{
  "n_layer": 14,
  "d_model": 64,
  "head_dim": 32,
  "activation": "gelu",
  "norm_eps": 1e-06,
  "attn_scale": 0.177,
  "tie_embeddings": false,
  "parallel_block": true,
  "init_std_o": 0.0,
  "lr_head": 0.011,
  "decay_shape": "sqrt",
  "batch_tokens": 32768
}
Each number is 128 + 24 x the weight over its row's rms, rounded and kept within 0 to 255. Layers, rows and columns count from 0. Numbers have three digits each. The size before them is the row's rms in percent of the matrix's.

# down: layer 10 MLP down (transposed), 256x64, rms 0.128, rows 226-255, columns 0-31
# up: layer 10 MLP up, 256x64, rms 0.283, rows 227-255, columns 0-31
down226 087:120152101131107111104133093133083157101119172125110144116137143157120118158145163112108096154126
up227 112:109117109118160131130161126163152140156135110157152171123168159124117105147131183117087157160144
down227 123:149111108094136099134092124122149112144116100155135128156125177151161128139121168157110131101126
up228 107:068111124106131125142104137161175131145115120141117138121076124105148095137121116121154136127082
down228 118:110138112140104137139123062170142120161131163101144176160119132129117146141123180107093115101100
up229 088:128115118137117113140171135132078153094119110153102074137120145124117107145148105141134107180186
down229 081:117134131123159151135093132132149114136139129109161187112114097149130132134106154122089163118095
up230 098:131147153112141143100125125102129098074115136146111121143122111131162106120128155168138105123104
down230 090:159146140092139171140103162152138159090144084131093132136079101119069151134147111166099106156183
up231 099:124141157094157172140138115147158104097135109127117093131110183130156099159150142129090112156111
down231 093:116150123131176120148136080107140170164132065092118101099109137159142117118127166145133075104124
up232 098:074107147092188129112151143098143128070123167156138073110142145139128149135119144122174132134092
down232 101:159114116161097122141143120121108081203139137113155130120106119074118101151155083152109179127129
up233 119:080121193163127145149136157123119083088134140114140101142122117152149157130101127178145150159098
down233 121:114135162167131129088154144099129108096124133125112106124178108153160126122139128128159147177109
up234 097:136151108121113164107114150130166120160168095129113162100125113084150174117095105119117162130146
down234 087:157127130132104137125152129141106119114144126149159149102115126100117121152123137142155131137178
up235 085:139111167117138164148137130144115115091136168133112103129139115105168108108138135112165090125161
down235 075:074070106136128130128140133117158147085115095120115123141138175153113112199112094159102166108143
up236 083:113155091120123159138091141140121146135153112147114118137096116114133132132168151146121091104114
down236 071:141118139147149147119176102139113151117101091121086174137140130191109121110107174105120140128143
up237 115:102150101087136151134127122139114146108136083165082136124146117163110113119127146139190169137122
down237 115:157138109127144114097120132106132177148131106133160108144100130107113147141125174134136092144115
up238 103:107141159123148099144153092133149088128130126172115114113135109140151086149133146142124192117132
down238 111:145128146099155125152157099121120178118109114099126151126128126181133124129136137109147071081161
up239 097:090106131133110136120128145156155131110130121118165106052127098121154104113125131106088166125103
down239 091:110126138124119118166129132107131132132130090106116072132138128125159133108101135154170155130136
up240 091:100136149110187117096110094104104141140136113091147120144071132176159128092090130113169147115126
down240 088:154078150117115144137128184157114115158141144145116168128135116101121113123151093144134138150098
up241 094:100123178084126123163170185098134119165108121123119114129111094164121148139153143135133130126138
down241 101:121147123126115119070124101122107181134116094125104122147124102134133148147151105136125138127122
up242 098:102151151157173157102139115100134113156124133156120091141158106097136117146166134172135142165119
down242 094:128121129111088139157073157180130140141130100144134160141090148098107069131105166131146110109121
up243 119:118107126116144137133146132105152132099134112147107103133122143130171115153107121188124137125122
down243 120:096112065109152120173140125180090110123164132118104140104145119130113151165136118145143143137070
up244 100:090108133146103138182124135146130111161135108131176167143149127123097126148178070157121112122101
down244 107:161105099150165173140115108103130102130107130144152123140087130157111148166133143179087104134126
up245 089:121152142093131137135098102127150153134123138113135189106156097135116117100122107131130145127151
down245 073:100116128143082169134113125105109120155177115159137122113147119094085113122106097153162126125145
up246 106:093147122128087127132140145111108124111125124165195145088152082142106118128127141138126122185094
down246 113:125132137144140099159139136104152171124068100127134140147127163113112116141186145118140076102162
up247 100:132115154111139131120114133104110143121107108114135145151112143125199138161120145098111143136139
down247 106:153109130061121141115125116188124122101140144150133146114151113103121158157126112160134124142151
up248 090:109140107129121110092108192113144118175140122134135115129143107137099154074141092130168130179135
down248 078:160104160128154129175129083154095148101117120126112160114082116147162142161114146116100131097122
up249 109:084091113194154115113138139122110151167097149163137145162144127120110116140129139151076183121112
down249 093:102152118093146147118152163120128118117140078103090137127166164119176117119110132120127124174146
up250 094:147142137138109111139138144127103118089105159152122142153135141132109087149112120132073134073143
down250 078:095145135092116155132135109150182157173126103123127100124114097144148168116094127143162136149078
up251 102:144149145130134145128119213123126154108166138160107132128144164113117147135086110138110099172169
down251 108:138150091122120142131121119143131135173165147125083097163159117102102159167106114150139159099138
up252 094:141138136125091111143111135131070083090117170124157150153172158136123120136150157173124123152141
down252 074:122092113152126149143133132112168117115127145095134126128126163147153121085121146140123056114130
up253 084:120165101102158124150152160175114145099145112142109124166089143111131135085104145139165117149125
down253 077:122127113112114095161100081063165147137098102117175130092142108141121106144136123130123116144140
up254 114:062190117113133146128147137133150098136130166155115087132141129118112129119080149155159180140132
down254 107:109190149148165119112113114051106128123133116168098124127138120090165132114111102101127131107144
up255 083:115105158101139099137117123109136100124121109155146155121102114152086079103129139139120110113138
down255 065:114149111121100116155114130152153145134146129110093108131142136131131163103155076171150114126114